Each number is 128 + 24 x the weight over its row's rms, rounded and kept within 0 to 255. Layers, rows and columns count from 0. Numbers have three digits each. The size before them is the row's rms in percent of the matrix's.

# up: layer 6 MLP up, 768x192, rms 0.0792, rows 573-701, columns 144-191
# down: layer 6 MLP down (transposed), 768x192, rms 0.059, rows 573-700, columns 144-191
up573 109:157143196135123082147085093141122104150149109152169116100099135110118143158133059198124148134103115151115136112110102109156109146112112141150126
down573 116:112142132176132142082121153132152162045105125144110108131147154153099125087132153097129117142131123074112136135164106145152127115086109119125153
up574 088:155115074142120084107128151150100131126130151118122131135125131124110125151116114121100143127104146138111133131162144138126170051148170123130113
down574 083:096156157120136146136108110097148174114145137129126128116144108148145159110140134178144101142152123105119127146111077102136103170083112113141163
up575 108:149168123122136131137138130100114146097090105144145102105127143123103108104143138123116128132109082150113121121195126104125108101155107145124121
down575 099:137126102146121122106142155169108080178174143126186181110104118172132108161100142136159132138131154054113119081083146105110150165137120102136116
up576 088:146188146149127100137113157136160119144151114113120126090101127157109138121103121148115124125106139085127138154136102124188146119113126105108111
down576 091:125108113120124163107129126124091169117128154153125134183164176102136136126154138110139132124150128169138117107145161139103122150117129112136136
up577 107:126128103159107128128128083149111154135119087109126144109117105110169166087136104110154125146129169151132163134132136095143122081146093128166093
down577 095:119107127133135106126107135104115149115123096128141122093170136141121141175171102108116132135112130125167136131128115136123095133136125092143171
up578 112:131153118145142117099108142114110112114159142163122121088158124115123137091144131096082118138147151139116129156161134109157129080135147093179082
down578 105:104150145120147132131096135120118146126121111098138098131125115119138128172137116179132105107102157118143142146124140090133143096127183136116117
up579 100:134101106127141099082128105167106125141129125156122092130170107163146112108108130112109107139148108161131159148146125070163104108186096094159096
down579 106:091097109125117123075137064156110137123091107152147129152154112129125114133108111110121130213112089138159107109121145105103097170141162099109159
up580 084:146107133130122134093169114091109168134130122146172162135124147100134112125138090178135124103134119074113159119097135142150106163126098131136098
down580 089:118150116119151122162115134170164145137133133094106105103131127160088142131135183086107140151117128178155108141156113112095151103130164123120159
up581 096:153137128084135120106133116146132126108114121140117140126121107133144110131159098095113156139125133092134159121141071138147162099105152099138118
down581 094:091142114161125102155123150119148129152090154084132079119108144122106107109105173142136113149120115133097116133128166126158130166162130134118102
up582 095:195142173157128105114134144121141113116116120141139114051147131126116141134085129090113101109086126134136126077135087141150074117163189132144136
down582 096:088111081098107144121149129124135169161146145124103126186131148153141142118156122161129166220162125128124113173105120139116166109119113113111134
up583 102:143122143094126112100121102094191169141126132099147126138106147137108097110145122133144133118097099122091114154154097130155130102148145110133170
down583 091:092097093167114117127130145140078098114127087143137094115129104137116148099124094126157129182139164165126145139116134112079150164145103124119103
up584 099:124115118118124073131125119146117073096159144141131108103140136107121139121126119134127133127106137147108161134089118107109099162137087168180149
down584 086:134162164117107136114136116110131181147131129113132113131076118168125145123132122118099124136138118134134105125179174170134144054124132092097113
up585 113:116121138117120041129133117116151098188133118128156130159142154120123103104101127157093098136141129156093151155117144112107139145124102158212150
down585 116:149144141130099149140122098131123134117118151113097141088167125120183148103137122120095115014135127098130147120119114138125113122126122139141146
up586 092:111104147168108136093110147127159106118098134152143107115129112130129125115095119139076118127168086153144109167113167136134132062116126108124142
down586 112:138167122116118113146163115110092163124164117096148144152142129135085144142131137105177155116086184125118136124126109096127143177156110134118098
up587 116:144121135157098085099107120134122180127103084132154127125138108116156115112140123121072169118110144138095147134156126123130099123132119158124158
down587 117:167113146155155121101137118138147088112163117105102114130101161118137088124150115119141127220134110105123153123134113121109097161130113108152134
up588 102:142142126127092116112123158093142152143143153159168103118125144124110154128118118142133106126173151122146130108163115103118132144140155189142149
down588 100:134118111116121174118118128161136141132144121112121126126115102152122118121122106114129121240109149078126151122129178139113130099149090151094118
up589 127:166146119088137119078122142115161134169110144133137123092121140170082130093133110131113118158146091163078094130164132085152156104167150151139143
down589 130:107171094115122152122077094154124120115138112138130184108116135124121086100122158176144174161112084132145128142153109137135133145118124123124134
up590 101:095157130148129124154121151127141121107136094134099122127134112157123135087152102144133119141149137173058176138134140108127127149112101109141115
down590 111:166111140106143098093160134099153082155138137109146160118087146120111120173134131116122128147106114137163132127139082125113139099120146118114102
up591 104:119102142137120105120143168143149129120117094147145132147093140113132128108128135110083119168128094124053151115133138134130121142115146146142131
down591 097:153166116156172083143128108159092137142095138097146143119137121123141142117094087121151089134139109106157140118124089113098150107142125112156167
up592 101:152162109150116145115149160115139118096161119157091119088112143114091105126143128117090161111139144151134124124144103125111134079144159138112110
down592 105:126110137099099086132170107146103134169104130102127131149118121112111153098138135131143151149123113112139177110120121091143109153131085143134120
up593 083:102146077109086157164137104139152159123137126167146146149119123142106121107139138148069125117140118165142132147142129115152101061150112105138181
down593 091:171099136124157101082119133141112077122102121108103132117111148131124128108136113143174125178136132112110153117122134134113128152121127139140103
up594 103:085142177117142110130169101139176101119124138170119125131155174125105153115092169114112134113124118117163108136128112099144109110138151093201137
down594 099:205087102133134136102058152162120149164170163101134109132111110154143134119150129118114095160142109184112186119176144129103145096143105121104132
up595 103:121147135189125058183137114122120144134160121165099121140181148122081122116132130137082151108147143124136121133117136120092202093160149129180124
down595 091:165142154115139178117121160116082109135132119155163141069114121135161150140123114164142111207123111135112142135150138112138139117128103094117135
up596 092:070149170111120113083144152122162150124124138097143099157128110152132140164168094109104166097102144145125115124124119090154116123142127141143154
down596 092:144116104124109158160152109119098094129172083158140139130135152112150145105129143153137059215132136115137152158136128148137137130124133090112091
up597 087:151134143158133116103100134117126116185140107160137129112133116127103119086138081140089106172161125117106132111135094110125188120189149071160136
down597 079:150128123139102108079116128139123106141173113147148129145133126135067119086115071145098118255134124125130125129141114093128151087165138080151146
up598 109:124133123177133115134156106120135089151116126138149149127113121130105143119106150146100069139123134151101130121128118125098131098130101150138159
down598 120:138126101125154102142184116115115109120069170118145156118120141142131102119099134120161068074121148112149118094100132127169125093082129139164141
up599 100:102162136147116129116140123090134111135154153128145076139135138180050123116116119112170126168113154149128146140129093113142102126172094117158110
down599 083:141086131094172101111129150123165126112117090134119158156164091092138122143107130115105132122123145120126154158135132130167108107113139126075136
up600 095:100134119107133103113139164170140149107172145111131103133140132163090124151108170097144148138157098138163078131142120127128104114102120134148149
down600 095:171104153169109133153110155066137129161109129124117148113126097105143103132158117165134119119086124125075136131152183123058152125127146123130122
up601 108:147153113151115090134128130077140112120148099189161152086143120118133186132111093155112163131126137142133142108113122101156136125121142145146102
down601 112:108151113179152110132092136128126136109119151130103098182113120126098127120148138116165091191100095096115095171154135124079095131155146094122164
up602 096:150138129142130119142108085153113146141161096161203136107134128109128127117132118154127087113112128082136124151145075094140121116136083136140132
down602 097:088112110137125099131157169130169108105078152113068129117109143132109144159110143127110161100128143180128153116113143152125131139109182136135145
up603 107:110095149159141112116126156144124116124121133163105123116141121122145087104115137101121103140139144107106158199170100137091118130139176122124107
down603 115:116146113081150102163115143105167183133146131096134138140108105120135117149119077106140170085149114137153112118113132127157120136112097109147118
up604 086:116065152144115117142139160169119157124121140137134117137101158188156117102151129130130160132132125155118056115125134146117148106111153129175129
down604 089:120165118119136153097146093107126099132170116111109093119158097099109130161114155141131105121123145129134189157136106119156088166147080114105146
up605 098:132121131119163112099152140116142162122115143153126100153110139136133086088187098106128142148130131121121158132130123078139194138157138123132181
down605 097:126127118153106133124142148140098119143115113081147155109140115155114155111119135104112117125155141130160114131151101154101093105041151121145128
up606 114:198125139150115093099130114144141118128142125151121090101101118172120116117132101120081158136108132161118125118149115126138084113132153109143104
down606 117:115132101089130149155148124121141133123133112130157163152154109120143151137109142135173139077103126145128105131106103134107140109128109158110120
up607 099:161177130133073149129124117119130144071128158114148096120156130140116148150074091150102137121134111111092135122109130141119130148138116170166148
down607 098:121065149126150106098118172139147138159142101142118133108118141132133119117200140120137114174114166121154142100155120108118131114088126044097093
up608 098:143144168097067112139140135046133106150126108121122120138172129119077141104122113093104128120168123109123161119110161093104118114176109094141140
down608 102:122107107154166148084090125165118144104125148117127128102075111139172134113120135123132130074106145145157106148151094152177168128101156164111108
up609 105:130086135127144107125162075096191139143134087137136106141113129071091139143141097136152118135098146164140096134152109068139139122142142127138185
down609 093:104144122108106147185125166138089109124095133129108136117140141139133175127101110123096141161162167135100133120151157119119169138109096117109128
up610 114:129100155129132096122099096113134126132134119156186162157134123110092153084102087145143147130100125108108138139129149076172118131174140136130099
down610 118:142130122121124147127145146136125129114156128158128101124124150165174098139182133111144102108158116152134114142170120111140149143121132095124125
up611 116:118126135090163111084168083116128093139103130127114124106121157166130089128123150140127106138156112135113118186126129134095137108154107122127139
down611 104:144104113164125100168093106133133136149099193133153108119171129141118125135127124155115113166109102112147109147110124116168099176150172112112107
up612 111:142102109143143120130115147086153101160108091153139109097148090124135165116134100130078122126167137121137142140157113118119141160136118112178112
down612 111:145155166116071117142104122093155163164128120120166108126164155124153127117121133130104155037132143097123133151156187086100073150161166144129130
up613 098:126093131101114144123098113110117166131165123120181157119109149148103125106148135142087155131122114107109102139145079149150131098163101108157116
down613 086:106135134132150096142128112119113126137112108121100076121149100165159088124160135109164129130157112122144136103106168121149129153094129157158139
up614 106:119068124105152120095109115144139129085119115127166115106104160097032116133123144118089134137108040148144127134102118089140132175150136131125188
down614 098:138143120106118113161095157106133136139118108140140132124145112156173130143110092145163101141127160102132107141150135126106145094100131133135045
up615 097:127146117105088125127118151065136124140135104111159121147171117165091119123148129099118117135142108106108124154128116135187127144129145125141142
down615 086:123130086133174134102125121190143147172136135150108170099134148122125121128089133122122143208139108140147117102117143109098118116104136106159123
up616 093:142089128137143124107145160130114126170122137171123101107131138103103144141098167138099090163100115138151156124121111129152092114106164144133194
down616 093:114166132143089110171126100122153122076152112091134159133131135135171108094144078165152156108136164091100107092155134146100136113145105148126103
up617 099:127094114136087147133096183109154147119159128151132163148104134111121109149102141132093123142159119151084104140171105119113127112110124130127200
down617 092:116133151099113101105127084158136123122115164139101095120149104130089112143152095145163148188083107148151160117086154114134124099125128149109164
up618 111:124114099156132129100166135142117133132092116127144120138097110132083093120143141170170126143097066102121130134104133116163171139126136123123127
down618 108:105142123114064135154106119142093140129109148097131135146130120126192119138163100096110146180144151136110124138155108118096105151119118125153139
up619 117:113168146133121110107125116103106111116178087110116143122157141149141137137165095124127140162126133119159147130113106109127129069139126144145115
down619 108:159135156091156198103125143141135095096147178114085118137148113150120172141138153155145118115134140149133080096126172119101122144138133116125076
up620 100:188113151156106124117111149124126121163123138097119103089149151148117130101096099126101138126149139154129167131112153102072156098179113111129112
down620 088:116185124109139118077120112119138123111164101147159161127136132114155152170147105138151094123123117108156100100142080114166147138119154165118148
up621 112:127136105139179135090116178125133152113130077117118124069125168137106102121135153088125163171153147154103103143154124135130118112119150121129132
down621 123:127094126110101148120116154179115156160123132115164130142122094113149159138113156173113114133111174138117136099072144132137146154108095087095118
up622 114:091137133141167123093139130120103134154122111160146147104168120129119111106127120134120130155114113154092149117175115105063165126116088085119108
down622 105:083108133095158105099087147084123094127133135101124127140164114130162123116124127097132151154161103103175137157124124094120117133136103165155110
up623 102:135126120141121147132149074157133111155123108151100122104129115160120186055112121125134099151128122137117119146134121114107081118123126169112077
down623 100:120124128141112137092062149086155132078159175150139111114118114138135146176132123149132135140146112092153121134121122158115126110117126167133108
up624 083:148151150143125123130097142088107102173127143114202138111075148107117136112136163105081163084122134145104104103147109146132096153113138141161106
down624 081:119109127098110136124154097138163152102157092137064091121162119135102144144109116121162102202129114115131157142119155108114154093143116136089156
up625 092:151140134120109135102165094129106161143107077111136074142120154178132144101155146153091126133139112154158117124170115084160103117107150125126072
down625 084:104117116121151178124047149144143123129136138168125124125112118077119138154112084122171124108147137095134135100113122148164132104101102107151151
up626 088:133109156126139123134155127111113116121114134128139111131122135108097146132134144155156123106132145133137082193135098159137160089156127098194070
down626 083:097136102149124098100142130142171154142148090140113153121138146160174113114129152107120116135150113113094153084115145079146137153113156154076187
up627 091:140113148137083118129153118140137094104155122122145120145149073148123176097145116129089126136145121136128154131146101124090083134117077108153138
down627 090:115131110150129117096093122141107130182125143132103118107102187123109103129120139113120115159101134128127123122118098108166139094157154131136140
up628 103:176135142181099122122097137121118130126138083185117116124119113152119101116153107090127101135116151129130135111130123137115134091095072125116109
down628 101:158124131095141144145127148108129111125105164112154126142141163121119147161105096167140111137156147143135150107122104136128122141108161096129144
up629 084:147120155122112120104111163142158129123147133163130119117154135161080147104101089111125123142114081138114142124169095104114117128140119118167165
down629 079:146121143142106078094125141128152117150164128123140108110143122143072142103102083125125125220141109130123139134181111081097136106128101110181158
up630 093:130153108128140117138094137148126126121143166152112124118084151113125126137174129177124160130141097116133121083146130140104166105123107155108128
down630 089:086115111129119156165176133122123154096145071108156120126164118117124126134087132094106110145118152115118136182118118110169103137138127139139130
up631 108:141142142138104151155144171133140112136138139132138144124098144164141170116102121150113125144134134122074113115139124127085129153153091143134155
down631 109:123114122120137129124140128120111142147118090116156135154111143102142130134166170112138133034120133109142108153103120129162113118120195122144113
up632 095:122136143185136111152165179148139149182146154125152126113136117121118132102094138171086110110135117065097088139132133128139165122128135143155078
down632 098:163113093102123105150116107111093097113107106136129143123115118125139144144164117110182151178137118184149177101133139142136120145123108138122156
up633 109:163117156129111073155130153094186126131142143140114140110124156098144145109109101143077161121133125142134124137168132093161090108139177118169158
down633 111:088156118138142162093135148161082141124107159130161132122147135134141163138156113132170119138137112151134103088105117153100174106110133075106123
up634 104:149091206086081118094158128114122087145126122127151131158148099128146111132106112138107118157121079144134102113141130092065137116148135092125105
down634 093:093154106163158125156109125107124148061147147118135142116141118112133120115176158145168119214101123111103127114170108167149135136142104131120127
up635 094:121147142167128105113162144080132121119086134121090133080166156156108127140129107112106096138114161129119134107107166108111139116153122115171120
down635 094:129117114126151129120117102129149085132158148113168175176086112113129169127118136120160167138128100132136131123139078142133101160130106145111150
up636 105:138121108149170101116117132142115112141117097111161186130126122155082085084147110129123059145141081140115135121097097095105147124129114120147111
down636 099:114121158118105174135122102169136141124105148093125108092068105133109151131103154085116111167118154090148121118117148156116135099092138117135143
up637 104:109129154090172114122101161124129145161155114128189136120130095111105149127148149136116119209140130119097098097104114103127150158114122162149124
down637 103:114137106145141100135121095104125141125111143147132122173168147111105117142128124101110112115091120165144178122146140116143113147140156115126111
up638 106:174116176139128101120151088087160130170132104136183133133152108113137133111125138147126111148124104169103170143112103077110111139121107117129123
down638 106:114103101121149084124133129143112156080069167115131137136100146152114149132101103107119133132163144122137105156139119171133121117140130153126121
up639 084:100180103139152100129158134148096192111142138121125104096128153123130154107123134113100115178096117074129106103135169136149116139136111164131154
down639 100:146092152124107150125104115115160071150119108158115137132130099145135121138123106144163123042150134160124128147121104108120131105125135092159102
up640 095:136115145136152118097184105106112102153148128103134103109112144111141081088142088120103130127153158094148132113123112094091128136153102139127091
down640 095:131166120118099140138102128123126164106097138146100134124133106143131186139134135141165098121145124144091133143092126139151167126118122102124138
up641 094:146190117151115142112118112095109142130166115134165105151128098113091149126135104137134162136134168105127130125140130103097153145128132187143120
down641 102:094087139089133143119134131156121113115099117135121159128136169120168078117132105145089086135125103168138166140136139131180120131118140086145128
up642 088:133082100119117107142123104084112149150126090104145112118106132115139119125109127120110160125118145164097144149128115129162115100177110111146099
down642 090:109152132119137123118097146159162109107118193145134130170153125088103116136120091116136088161158088118170120119148100130103165147075130142124142
up643 098:118108151115136120125125133110118081159188109137146103110113112126099133136149149152150132127143132130132118135127134078167137124144121132151101
down643 103:099139129171121111141156139125127190104081147123130162127121122093127127120129113094127142121115097121110119143149148167110154109116154128133148
up644 090:139154124101181095162090115130122082128140140158110098138129132162116088096141135130106095128133143150148135140153104122154091120133123137152154
down644 104:100092154159078156070198112127144158124126134102124158122133117116161165159124130128159154128127100111116128151093146122073161142113150100119096
up645 121:164130115106149108063140151111135112125140138115075124107097156170094125132169128096116148145117113133144118119172067142124099132156124104153115
down645 127:098139138140092141186092145144119136142135120103175110113157134114124157120102143139139158103131150127136134121064135140153133128128132137128109
up646 084:142134153130113079091099136133128130135116099135124120118132107149092145099109081136108155162129121131103146101144086089135157098170128107169139
down646 081:142123147122093067092116135126145134132146107127142113109126113141066132102120075140108148248142121124125131115156125066127148092138121093160154
up647 103:121164119125101124137096150123113105105174097135139131113137118127103163110117085153134124132097123129100145142117112146159102143146091169174122
down647 102:145106132092136087094136071153136143138100143125155118115125121136140114145123117099108123163150145126128143137139140105145143143153185117087121
up648 116:159135143136139125114153126108116098149152133120101126142137156122093104134108110146070100136160154144133097102138132104129124122139144118153129
down648 117:146131122122122072071149156125116153144122114128170097137117121161111172112137089107077122161109147162130143136123102101140188117093119124135148
up649 098:152127131145124137133145158102125155132086102119180092143101102129075129133115136142143112142092111084129119152122105148131192104096137081174134
down649 093:151097123124104117125091109130111096127154158160108133081150149162134122157116127137120149153145135169130137106131107122160096114118120196071163
up650 094:141151133126149095148138101063162104166147130115072106056117118161139161115157148065163133142099111114104167140110131108122129148134118147122118
down650 093:124094134114103139123120152184092142129118122139172157195132123109143172141104120168136145132159131160133103112165131123094121112123090136152124
up651 096:110159139137129109107162147159128103153103149137115111115167133164096068089122085150091100171179142123093129142148102109101158123126080112164112
down651 097:132126156157164089098121165137125105120136129139117106106156141126073084120119068113082136186178117137131133156158120094117146099124096097143155
up652 097:127100145141105155118115131134170140179124093127108154136161138140105131111136111165134086121167124095127112155112141123160120086124126132152160
down652 085:127149089121147090144145131149080102103146146115139095125071139097149145134118147082107151183108134137160117104124121115070107139149149102153102
up653 100:146120125150161122131106103128149156150189122170109130079080127136114158088112099147118184117114175097129121109172127085133151107128131170144132
down653 091:113128146138106129160116125105116111146076120094163133179165117101159112165080159139172102164153113142126129175139119169148122086139139076140128
up654 094:140162111115110122127109137116113097107127080195141135144150126164099136148114087155079164138088138128089136115127125121101131138090118113177151
down654 099:118096137145161143083130135143106144134128182046123125080127139106119117128130182097176109124150118137150148138149076142127129160162139113098126
up655 104:099137142136127117129117129126158139122177104160142109094159179137147162127111116103132165121129147083109135134116099085153161143131118139112128
down655 096:191121143116156126118169137144108151090088156107149122127108093113093114093153137150142120093135123133144070114147157140107120101153133136138124
up656 097:166103143141163114152136117109078168102145138187161118128085145132095139143130121105076096139144119121121142118139091136161160123125130128141166
down656 102:101141143115071120076141135147183083126110106095113130139171112117088153099145099138164146086102115109132150144132139101093102131149091138118105
up657 085:152135156151118153121126116127132093150171098118109092115116144107131121141148109148112137106135070152159116139119126125166099136110116123125114
down657 099:132136113125123081106144118135133164108098160141155171137145119154116127126118126130135139176109165103112127112149145144117153097143117138148159
up658 099:141144169155098136108130096156129135106117127172122113055142147154136144124115093137097091134162140134130079143116093124139153130133160149157114
down658 099:159115136130163105119147141094101123152127150105122115177112098077140103103150144122138161175107138110111137176129157119129071128125114128104143
up659 114:163134126097112113122137079130141100161139134158208095111128148099118151130140105161108111122112137159115131142130132099099124107092143141164123
down659 101:130089157140172130117155146129123169083110116085118131140112137156090124124124112108128119125102132145106131125119132094113097126135128099127164
up660 093:104129155184157103122162116112118092161125119110133141126073068146109123090149122100122080137115126118118153127082137131151105115148122110126147
down660 086:136126133092117134138085106125143155107150120156092139121128164112114113137083110108121171174163126140170117126168120153122121103088120137137112
up661 123:120131098128175118072126156112115130109125130109089155102098157134128101126149153112114134169144113090112092129158085135119121125141110107114136
down661 133:116114136107133151129141133119122120140118141170135117130142133149092125140104156144164126129160141113141126121062105148134156131107144136130102
up662 091:092137159138100088136110074138158120123148122138161131082153106105116142170145166161119119123133109201120137134182122116145098092130114113108164
down662 093:170128134137135152095109178126126165146121169127117125196101126148151087108125079111119151159137139066133139106091124132097138159127144122142095
up663 094:106110141191106145118150116141127133151085140138123137110129136094111117107146113142137102129128141126129106140104137146108124109137137169144125
down663 098:142145097097158112111088136144101100106178098136140115127117131165128113144095152102100159137146142158105147141161123108128166140138098092117129
up664 110:157092122140101095114134136128142136160116132121152088137116145139102098158167122145094137165138084145116113130107124112161117164089142110133131
down664 104:106129117153142100119117129133139137151119104117117129153114148117129145129107117127149160106131127119132150125153137123152136121164115143137110
up665 098:104073119150144087113068172107142101168117139129124065110158196134104158103148098125101121096152148103124156157153135111118141149168162122162116
down665 101:137151130118105139127190086113102173124164133140165187145123103133121088122111153156165160130125120131141098127122123112133125101095120128094168
up666 100:130113129131134120128124140153129156117148106163118099105149139121100144126130120192081126156095144098088113168172079107128160132107123062140145
down666 104:200110099147093115162160160141096114098121118122142096114165180121126146124115114130069161099159132129135123123183145144090124113114121095141161
up667 102:106172142127126099129137115156119094141102094177116132103146111108127153097160086122147118168139145085116108147123120066153133112123152091154102
down667 095:124133141104118114106121099121129091107134161117148147110194113174151167127105143130114138051138166155108121129152108127090118116129090128156123
up668 108:131100130116098122105156157091135120164144122163089147135158122143120152111133070162072115132152128144081133119159129101116126101165118124193106
down668 103:121141148149153130124120090161122139090146132108194114109135145108159125141122161094140092103083148114139089141067114115167125138100105128086131
up669 089:139122136148115138114153133128148135165141136112113155141119114184115106132125115125138115120118167150154087168152157115163156136156134111102156
down669 094:135133121103138112134125095139131127105129123133136125099116114078141148147132131130111138170133152142121160099133128138093082076113122130136118
up670 092:145093081110177081130163093120095078139172152140104122121124109145098062128147141116122126133109104155101128122108100142137120055085109145145093
down670 096:087145163156096164110106179129145154115073145078144145132137126133121177129093103130101102151146150090133139134146147090120135149193158133113149
up671 104:138122115132105076136130119135141152142143064138165143138055108118106129125154144132114145149097062158121152126123131124149112097184127113143181
down671 093:107128132105133100071141117134128121098099121122133115073133124183145153116112124121147129141112086109157091170139104128133156148127181182105126
up672 101:146117110142120083111123142097140116111072114132105143116108116114102148111113122128157135137123143128121083119118124129084154091165092152083100
down672 112:122138152083143150158119123181113126153169138142127140116142149160135122123109118088067116113140136118122134105129145129149124161108154074173143
up673 072:133139165151124093078114144122132127146149142172169090089104133138103118102108097163108124166129114140116148129169120078120112089154106123177131
down673 113:140133149148118071093126134119131124147155124153166098095120126131065117103119092139104135202137114132118135137166119067122118080146107126171147
up674 108:153171138140086122158131115083148087149183112154162132116100117143129144105129137128126131134089145100123166154134111107125102132122082148130143
down674 108:144155119146102141119142135136131131161092133152120147121125097121108129157141131149121120138114144107150119182140105161106125116076140099142092
up675 119:162128133107140109060115079138166112141134125156126129071117129169127116107120148144085125168115091161148088107171099121118134104138145105098133
down675 112:140126141118123114115143146139106133125167097129096120161159107086094099120137179123089106172142122091110117117094149090109126189125122113160139
up676 090:139107135139110102109167139120137139131134096091114050087144123100102178146169129128100130095087139121114105122133153121114096135162114123118125
down676 091:126153135102189147125099126104154103106116146174117176157115133163137062106101128113144119203163117109146177132119119128143127145136128153174118
up677 091:136125170147140110121150140122081141117099113155152078164098146129121132132149130097149117131139080143142132107125090139068116145113172121152127
down677 085:138138118117120128118156119102159119130169117102087164100163129126133132102151143120120131174158153105130135149109144102174140126125102105144149
up678 104:131135132139172107145104150084146085143156115147163089142114132139106156085163140097135113132126126147129121120091120142124144124153139154127160
down678 103:156122133110053113088148107131112143144140099136090112112132139096143141127114121134120127130167134134130128140130183104109137130145093114127180
up679 095:121097123101152118122117134091144121164152158115135142132152149145073126134132155143143117125165138120136153125142084161095154115127142161096145
down679 096:141183135149069158145157143169071154099108079130123138123097124106166116159121121166123134166129096139129118133139139107147119115129116113156137
up680 092:102130122137105111105171126110119134134104121142117058089143132098097106108155115109155148119142121089143156181126116115097094115143121116123133
down680 102:168121115124112134158126138122128094164150130114123185152114105146140145150100133138103127125120160149095122074161158133157147129106120141144146
up681 090:127183139118078150127091131142112139106148122138111115063121106145113140089114156143127118150156111125130142130120092129109109156125117109149110
down681 087:132127154109157113131138124097135093108112125092104092187127152121131131165110092094103118118115148133086124154170149119126154114122086150150149
up682 106:133125104183153135101147129147116167090149114165099139125128145134124115109125124088113156139148143162120129183142112117083092133118153103165140
down682 096:127113093090106094136148105099102126109100108122132117142116133091107118139119168203130089125160147129111127108176095146105175115159107118095115
up683 110:096119127115128094105100099102106161132150116104142160129126126124113111138112115113153103140111126142103121163113069089146134139127126164122170
down683 110:140133155175090191132138136126148087176088112168118126186121137136112118144129168134126132169132101122142152121119113158128123084096125111133111
up684 101:154121103182099121119152130130145154153114117142149188150162128145119120107138113147078114157104138101127123094099136124164145099104169157198133
down684 099:136164129085123110127098165108104112074172129090118036118085152119115094143092153106172168167134106108130137173151135141101124130119120134093126
up685 091:138147181145065113114111139107106105138159113132112134136136129097127108135141064141105144112156135162096149125130140126127126088138083138141151
down685 099:141111095110154150155137134151162133114100130124138144133130132152123171115128179118162112138111114108141095087127123126114101119120156106123117
up686 111:088141139123122127096104109139137109111142085131101125129132145131131133128129132118120120156160113141095118147140114092089152107127095100103153
down686 104:090128160099141101129109154122154104098161134110097163121128123127154108148129154100150100175100123089152132149086111112145145100096113111103103
up687 085:115159119125138105124108117137136154160113156078092101149147157116129102093154126135160171123183163134122127094084130110117154136158124142137111
down687 086:131105146121134169124148139123114104090131080195160146109103107132117149140146143113079103149089104126104140152182116134149096113076112085134129
up688 090:117103196132129129131157081137107160145110105158147162161141133181066101094118140159153124122088102126097144151114111117115167095129128138131163
down688 102:121143080127119142121099172122145105132166137092116105102120142102199150173152112109076140119154125142162128092129142127129126152138147138130091
up689 090:101104144118157103144129115136118137144137151119129125114100171082091069145140113141100101118177106115139152119119119150112120151143114084172158
down689 086:115162102134080149105159119149132110104101111135129118132106108157128161139158152126140166211118144135104129153136119090132122119141115164092138
up690 090:131109148158119113166124137107075127116154102152128133116133132144141153076158128113170141111132133139134101124122110133121124107100146090154075
down690 086:141118089095132141080126127117146119118146166139128151134159099112109114143136135135100150168111157099131174138105108135121097157148129151096180
up691 100:116104165138105096130117129064114108130138107138162095108139123116053127139115145153141150151127112089110186167115115145127109130113095149151146
down691 097:143125129101158121142127124149115109134124179116113163128124103148186157094139124136144133184136111158150099083109122130130119107137147128116148
up692 099:106147114185055109119121120143126152098155066115150101086176128139073146138150106129119154117117142083135098140205122122153081090154154125108178
down692 100:136132153028194130099126108128127131157105158122108157152077134113192090096105135129159079118127130171137120103049123125125145166126115120158102
up693 098:141158152122145120103113104144139140145141128174157137119123132144137147121132086118129131130110138082134080099124142133144114152123058114134165
down693 092:139124106142096122158103145124110120108124106118136096102119133122106127125101160142140122120119129150100189167132127125092155084107170125120084
up694 073:140137161151131100078097151127144128141165115166149094099128144112078121102100095156089132139123116130108167125150103086094124097146122110176159
down694 106:147129154151115075092125138118141121148170119141152099104125131124053117105116096139100129200136110131109141138161106072103119080135119118176156
up695 090:159098140169102124142138122130085165137149099134132095126130115124096098100163113160119160126152141120153147111157133094178127106154125135136154
down695 109:117157126116174140122117120139167109118128153135131141126130161132137180117122139082142101092093121125120119140103102133077122135118171125099103
up696 102:139155137121110137114117152114139118134139104141192152138130107141123107139099145156077110143108119163116135163121076118119130098098109116147167
down696 098:111066095097119135167121078140160154137088159114091075137149133136087110114128153103128165119118113156143143110178162126121142143173180132138128
up697 112:114152132121122149133111143128109086115127143149104130140144120124104157092147149140082104141170151155088106156139127082111147120163135086146108
down697 098:099153125149130128138168149107138130118147143097105117141173169104141133109121130124139145087138124127142110130162115124103141123147114133119136
up698 102:129144127155164114134146095133153107140176119135138109058120089143108140067118087114126134110131162130140120148104122085129122078146118168138125
down698 106:139095174144139103134112140089089121124077139130119146126133157114131095126140150165127128125137136160125123140169148137136146105090107128104132
up699 096:142125141122149127117093135176187112109158109157150154134077089136145166125110115163122103124071131118093170110184122103142119108078160143154168
down699 096:118137107146129163155124144136074138128135158150136133101169146189120133124122137093135180128155143147128099143090151140090148135157093100118118
up700 104:095111140133121128095149181091161140168152142125112177133151072118113136136133112161119076150170134120077143142144125140122180131165116182169184
down700 106:128143117163118114160140088141060149112112120151189111116143150109116130130115130119088196132079130118154117089105113147132089140122112131132120
up701 091:135159115133112114127102143116114087123116122139136113111097129197129134095090108152095162123121145118112149119118110100125133134120102079126104